config.yaml
num_hidden_layers: 16
hidden_size: 224
num_attention_heads: 4
num_key_value_heads: 4
head_dim: 64
intermediate_size: 896
vocab_size: 2655
hidden_act: "squared_relu"
norm: "layernorm"
norm_place: "pre"
norm_eps: 1e-05
positions: "rope"
rope_theta: 52700.0
rope_fraction: 1.0
qk_norm: true
attn_scale: 0.141
bias: "all"
tie_word_embeddings: false
parallel_block: false
extras: ["local attention windows", "exclusive self-attention", "value embeddings", "value residuals", "hashed n-gram embeddings", "a smear gate", "an embedding shortcut", "capped logits"]
init: "normal"
init_std_qkv: 0.0268
init_std_o: 0.00443
init_std_up: 0.0268
init_std_down: 0.00237
optimizer: "muon_variant"
learning_rate: 0.00621
beta1: 0.95
weight_decay: 0.0
lr_head: 0.0218
warmup_steps: 30
schedule: "wsd"
decay_fraction: 0.488
decay_shape: "linear"
final_lr_fraction: 0.0
batch_tokens: [16384, 32768, 49152]
max_seq_len: 768
doc_mask: true
train_tokens: 214800000
max_steps: 7105
dataset: "wikipedia_en"
Each number is 200 + 40 x the weight over the matrix's rms, rounded and kept within 0 to 999. Layers, rows and columns count from 0.

# down: layer 9 MLP down (transposed), 896x224, rms 0.118, rows 574-601, columns 56-111
# up: layer 9 MLP up, 896x224, rms 0.243, rows 575-602, columns 56-111
down574,265,141,201,170,140,270,187,198,182,255,191,213,216,147,227,241,138,226,168,222,203,183,224,220,151,236,200,237,158,280,221,184,226,185,209,248,165,199,180,171,153,182,136,110,160,225,180,205,166,156,244,214,170,244,224,181
up575,170,161,233,197,214,155,160,190,175,152,147,200,264,166,187,221,137,193,249,264,208,216,195,189,171,185,148,205,228,209,150,229,257,230,224,148,233,158,156,226,177,191,214,221,178,151,229,241,243,196,165,205,252,218,235,223
down575,127,187,178,192,249,185,187,265,152,146,174,169,203,149,232,194,212,276,200,133,173,133,251,274,262,241,189,172,245,262,258,232,213,184,167,163,224,186,220,211,242,232,201,283,266,172,154,254,249,207,192,212,234,224,178,162
up576,182,242,237,148,182,152,171,169,250,244,173,185,186,155,200,185,223,220,227,195,133,273,158,199,228,176,164,183,142,210,190,217,231,166,284,243,187,170,193,252,179,177,273,193,196,237,219,160,190,243,190,235,228,189,161,201
down576,150,155,158,218,219,134,210,269,277,107,179,209,218,223,209,171,243,159,224,170,216,193,190,198,116,199,210,157,238,206,167,137,251,269,223,280,250,150,155,183,149,209,255,273,172,213,167,165,175,191,145,158,287,223,146,191
up577,244,202,208,186,218,187,207,182,210,251,236,249,263,159,197,218,210,115,204,199,208,188,227,222,191,236,152,213,189,215,157,135,229,196,279,182,202,216,206,134,251,127,205,185,189,201,243,162,179,253,204,162,170,199,202,181
down577,226,171,133,238,180,253,183,187,184,262,208,208,185,160,198,221,171,216,169,184,179,165,181,102,209,207,180,164,184,253,122,216,183,256,237,224,246,263,139,259,178,252,162,166,176,237,254,232,249,197,228,191,201,159,174,135
up578,186,195,180,199,196,223,198,151,245,173,180,197,183,291,183,203,208,239,219,201,159,201,189,234,195,215,159,215,220,188,203,181,129,223,200,232,228,262,197,210,168,232,184,195,201,199,223,328,180,190,193,180,163,208,194,252
down578,184,163,211,196,264,214,208,194,225,181,132,203,181,264,195,209,225,181,191,188,152,213,217,143,194,107,237,249,210,210,170,251,191,284,131,158,248,224,277,210,173,210,191,188,180,200,174,279,171,249,216,214,249,188,226,149
up579,200,269,205,229,197,192,150,244,253,253,293,194,215,208,186,211,180,174,176,156,246,236,216,263,173,169,231,233,198,191,181,219,164,211,250,209,156,185,223,188,228,233,301,173,245,212,229,195,263,189,186,147,231,142,209,157
down579,197,230,213,240,216,150,136,173,129,193,234,159,200,230,212,200,133,201,215,184,222,202,225,172,176,146,260,198,263,156,224,172,176,200,270,142,224,158,190,181,221,254,248,179,129,125,152,190,178,242,128,202,274,270,251,178
up580,226,192,188,218,182,229,148,255,255,142,225,186,246,204,210,215,170,232,230,195,132,220,187,204,292,231,251,117,222,246,261,195,215,171,306,230,140,244,211,232,227,134,226,244,234,170,133,211,245,301,251,179,203,258,263,176
down580,251,190,147,255,234,194,220,195,233,201,277,175,272,181,214,167,150,144,279,153,195,170,226,215,171,182,241,231,176,225,168,271,220,241,192,238,172,161,209,237,155,194,139,187,180,186,191,208,229,172,194,148,231,212,163,242
up581,210,185,179,167,189,140,162,202,203,245,226,104,255,183,226,213,238,173,183,155,231,174,194,210,283,201,188,174,165,145,209,226,223,174,171,254,241,174,196,224,248,260,150,171,222,295,212,138,160,256,207,197,225,218,225,244
down581,168,119,257,136,268,256,200,189,186,156,232,168,169,95,243,163,232,172,144,175,209,179,204,177,206,187,164,292,221,243,223,190,239,170,140,177,181,207,220,249,216,166,251,237,295,174,208,187,167,233,210,176,286,238,185,148
up582,215,202,251,244,130,128,179,196,195,137,267,261,288,266,189,181,169,261,223,226,162,199,208,169,268,220,188,218,101,211,186,222,205,86,194,193,134,176,221,229,152,248,155,242,240,217,133,193,137,220,270,294,208,199,224,186
down582,209,172,206,216,248,209,232,208,190,247,243,251,324,211,243,208,195,254,198,202,151,178,188,128,266,182,273,170,59,172,224,237,210,234,225,228,161,246,236,250,162,150,136,243,215,208,214,231,172,175,173,227,196,181,222,174
up583,237,211,233,204,204,228,153,214,167,173,209,211,224,155,165,198,151,172,266,177,178,184,245,162,218,153,180,240,185,175,193,180,245,226,190,166,179,234,197,211,156,182,195,202,275,228,169,199,207,216,187,146,238,212,179,248
down583,228,226,184,190,158,166,200,221,173,224,167,228,220,226,188,197,196,150,101,244,164,221,203,189,187,214,141,283,167,300,186,258,180,160,176,206,172,268,244,226,226,184,163,156,194,211,167,187,186,182,195,107,275,175,187,206
up584,187,221,219,183,196,264,184,260,166,189,173,194,206,168,181,182,137,203,174,168,178,187,222,240,206,176,185,241,184,177,211,230,209,209,259,140,261,275,139,162,198,178,251,277,185,210,204,167,215,153,230,208,221,172,226,155
down584,186,194,242,237,179,218,247,177,204,217,199,193,262,197,223,211,161,209,201,165,240,279,181,143,238,107,182,166,245,262,209,167,178,142,239,220,255,158,233,192,189,219,248,216,214,206,170,220,195,187,197,127,142,186,186,242
up585,156,207,182,171,199,264,136,291,241,177,171,285,190,191,288,198,152,235,232,183,146,169,159,228,188,231,229,247,204,313,129,297,296,180,235,228,233,102,188,197,219,182,173,267,179,191,168,199,166,177,238,250,249,174,227,153
down585,196,215,198,220,206,265,126,289,170,169,167,204,202,211,204,153,205,147,102,214,244,238,245,199,168,123,125,161,241,232,252,167,199,255,168,192,209,212,215,255,201,178,209,199,231,99,222,203,161,154,188,275,167,209,271,178
up586,237,159,223,200,220,257,212,251,212,284,163,172,248,195,188,219,226,137,230,177,185,177,235,170,227,133,187,125,228,262,192,149,232,188,210,259,188,166,215,93,186,109,176,271,201,249,197,165,188,244,249,243,215,236,171,176
down586,182,156,159,214,191,248,285,232,212,239,177,158,231,186,232,169,134,197,224,231,160,190,211,237,166,234,238,200,269,172,227,201,230,229,148,152,183,192,212,211,177,198,148,242,170,298,271,225,227,147,205,228,201,189,108,238
up587,247,176,160,182,210,168,246,146,199,174,202,140,215,109,205,200,210,223,236,221,142,276,196,162,261,188,191,173,195,224,209,190,199,171,154,169,190,230,214,235,204,200,231,207,204,183,209,224,218,210,211,186,107,170,240,269
down587,273,251,186,212,246,194,222,185,231,148,175,236,250,190,234,263,245,280,218,220,193,284,139,210,143,234,123,182,210,247,192,189,220,190,234,200,201,204,211,230,254,211,244,167,168,192,180,264,123,121,193,176,208,155,198,209
up588,306,220,284,183,166,223,280,206,173,220,159,190,180,278,181,236,248,166,185,281,217,154,109,245,220,153,182,164,156,203,189,241,178,164,135,173,294,179,113,225,196,183,150,146,200,176,169,187,157,223,254,196,180,210,146,180
down588,257,226,263,157,201,188,218,206,134,192,219,267,203,253,268,206,242,208,205,222,213,200,277,178,151,194,179,209,218,208,161,229,191,149,196,150,113,255,179,271,98,211,124,194,204,208,253,215,145,161,266,192,236,232,162,286
up589,221,212,228,202,132,184,235,240,208,131,155,216,135,243,171,86,302,244,244,257,161,205,223,257,191,218,252,272,163,215,265,205,192,196,200,195,187,187,154,191,249,236,180,194,221,139,234,150,129,201,201,161,184,160,155,154
down589,239,120,185,203,257,213,207,244,201,222,313,206,188,180,166,231,208,180,191,188,148,161,244,187,277,258,275,193,231,256,182,207,226,171,141,160,229,208,174,174,138,159,126,147,201,246,223,188,182,224,233,167,222,201,238,189
up590,169,226,193,197,161,203,152,105,160,249,214,161,173,210,209,135,293,184,274,210,180,140,298,232,230,301,213,168,190,291,230,252,102,206,255,199,175,168,218,166,156,164,132,218,186,140,211,167,153,167,231,232,122,218,261,190
down590,195,211,202,212,195,241,222,116,222,239,217,248,158,272,231,144,131,195,210,222,238,215,210,199,206,195,155,197,157,231,186,213,206,177,180,159,168,243,164,250,220,187,211,190,210,228,170,144,250,299,183,182,215,153,221,140
up591,180,174,148,212,138,202,194,241,257,141,174,177,232,253,183,238,204,180,107,244,203,227,102,148,179,137,251,144,256,217,242,249,160,152,180,233,147,227,201,213,139,143,293,236,232,203,216,212,194,174,184,161,175,176,146,121
down591,206,185,164,233,196,170,196,223,193,197,242,188,106,225,248,235,113,177,223,161,193,287,237,248,128,279,258,215,157,184,196,249,291,144,212,218,120,221,208,165,238,221,216,218,142,200,200,190,218,150,200,217,172,208,157,143
up592,196,229,218,164,277,167,222,207,223,274,181,241,160,283,164,249,172,305,217,223,238,202,188,200,187,151,161,171,163,152,250,216,192,304,180,225,209,187,213,204,173,102,200,196,211,148,191,233,177,174,210,215,183,241,199,210
down592,188,217,196,195,248,175,208,175,155,204,323,170,125,263,174,207,212,185,174,161,178,241,198,207,106,167,255,224,241,193,140,163,240,206,206,169,199,255,221,144,219,193,202,179,130,235,217,192,142,140,225,253,196,209,183,197
up593,143,203,178,216,246,272,274,210,226,145,197,181,130,208,288,278,113,225,183,241,159,252,256,251,180,213,206,243,146,235,177,199,167,196,153,182,270,224,187,231,260,225,197,143,207,182,159,178,130,208,200,239,163,198,322,218
down593,177,212,226,217,212,248,231,229,242,179,232,128,164,180,144,211,244,180,296,215,177,294,204,229,268,273,167,219,153,226,251,175,183,246,238,222,247,183,197,165,222,204,168,151,168,226,186,239,189,144,163,289,211,191,188,194
up594,230,152,128,205,170,138,153,202,209,185,194,229,167,211,183,187,281,201,237,178,217,110,161,145,243,201,259,192,129,203,247,248,187,175,206,242,142,204,219,147,179,212,272,226,174,236,191,107,271,152,209,211,175,264,209,247
down594,195,178,222,196,272,228,222,166,178,181,201,228,165,250,218,186,267,90,219,250,228,200,235,243,258,306,238,220,254,222,161,148,186,184,164,183,203,104,193,276,174,193,229,255,150,149,168,217,222,177,242,214,213,227,248,150
up595,237,253,222,269,220,158,133,199,205,240,233,247,248,220,267,188,153,149,188,226,221,180,149,229,180,239,212,206,156,261,112,215,234,174,173,268,243,186,259,218,246,263,202,202,183,146,174,128,208,191,174,305,253,193,166,166
down595,255,138,230,237,260,233,242,214,160,286,232,204,224,193,169,214,205,202,205,170,237,273,184,162,133,177,235,221,172,190,131,209,201,199,172,226,247,205,171,228,203,200,219,228,172,216,172,155,224,189,200,154,188,169,190,199
up596,201,202,202,263,274,131,201,175,212,253,191,176,205,160,252,187,205,202,260,207,170,205,174,124,153,150,181,154,158,141,227,202,205,266,251,139,268,234,262,305,137,241,186,209,232,260,206,156,223,185,220,171,183,141,240,273
down596,170,183,291,177,220,238,111,200,232,218,188,97,212,227,155,271,169,188,205,123,164,127,248,154,189,303,206,215,202,261,186,168,196,243,198,199,254,241,197,152,170,178,242,265,118,210,224,202,159,186,239,158,265,148,176,166
up597,186,131,254,322,200,204,121,257,276,179,191,216,224,174,202,214,200,217,162,228,228,120,210,159,185,179,179,136,171,232,191,254,150,176,127,205,194,209,178,71,230,258,213,190,219,225,201,158,224,209,247,231,205,201,165,139
down597,204,209,187,231,197,226,197,216,223,221,255,146,252,186,199,201,255,174,135,284,161,173,275,200,246,240,201,87,221,276,172,165,176,193,76,134,134,214,181,180,289,239,198,170,227,197,196,172,169,260,234,220,123,124,218,163
up598,233,220,157,248,273,200,224,237,213,104,162,179,196,199,171,268,242,150,197,153,142,120,176,187,198,193,215,177,141,266,199,168,206,216,172,182,225,170,246,188,225,216,270,164,239,160,172,188,202,224,172,252,149,136,197,216
down598,270,111,193,247,194,170,243,286,201,129,149,193,159,231,186,232,223,132,206,234,181,86,180,150,136,186,265,220,183,274,175,167,242,204,172,169,170,210,241,236,172,134,146,121,169,245,256,179,198,270,158,216,226,231,214,182
up599,222,228,122,201,190,221,223,159,216,237,211,245,150,236,246,204,175,194,283,233,201,268,217,122,201,229,193,194,168,186,184,271,195,219,265,202,294,179,175,209,198,154,219,204,236,197,250,193,191,212,199,255,215,145,193,162
down599,252,177,121,173,187,227,161,202,160,189,200,236,195,231,153,185,162,173,214,163,189,236,211,200,209,272,277,161,231,128,198,258,160,213,170,143,183,246,154,171,149,226,222,205,199,219,290,198,223,209,216,269,198,224,110,175
up600,231,248,230,184,74,193,198,153,240,182,192,209,147,162,169,248,244,235,272,227,172,237,246,206,178,185,243,185,172,288,185,124,201,238,157,255,137,196,236,280,218,143,261,190,121,183,224,183,231,203,200,173,196,220,137,262
down600,255,200,250,222,211,246,175,194,179,156,298,232,242,156,257,168,203,140,171,181,166,262,157,158,226,169,210,201,219,132,221,195,220,98,205,193,133,218,232,269,124,272,163,98,218,219,248,114,247,235,261,239,208,179,167,206
up601,268,243,194,224,210,212,169,243,153,204,150,178,287,146,244,224,200,192,221,220,179,243,267,122,298,169,140,167,200,226,198,281,166,170,193,173,256,234,197,223,245,165,271,204,159,160,197,148,129,176,213,237,242,230,200,170
down601,175,258,209,164,153,264,237,246,164,183,171,148,268,138,182,251,172,188,196,265,195,219,202,238,244,254,182,201,104,217,185,252,251,186,137,206,205,182,153,125,153,287,164,128,147,235,251,210,213,188,182,200,232,192,194,201
up602,210,207,179,150,180,234,182,277,142,171,131,206,207,177,214,124,184,301,203,184,187,177,216,244,198,193,194,238,186,244,177,212,188,207,172,209,232,202,269,187,159,236,213,203,225,203,279,166,232,193,148,166,242,224,239,200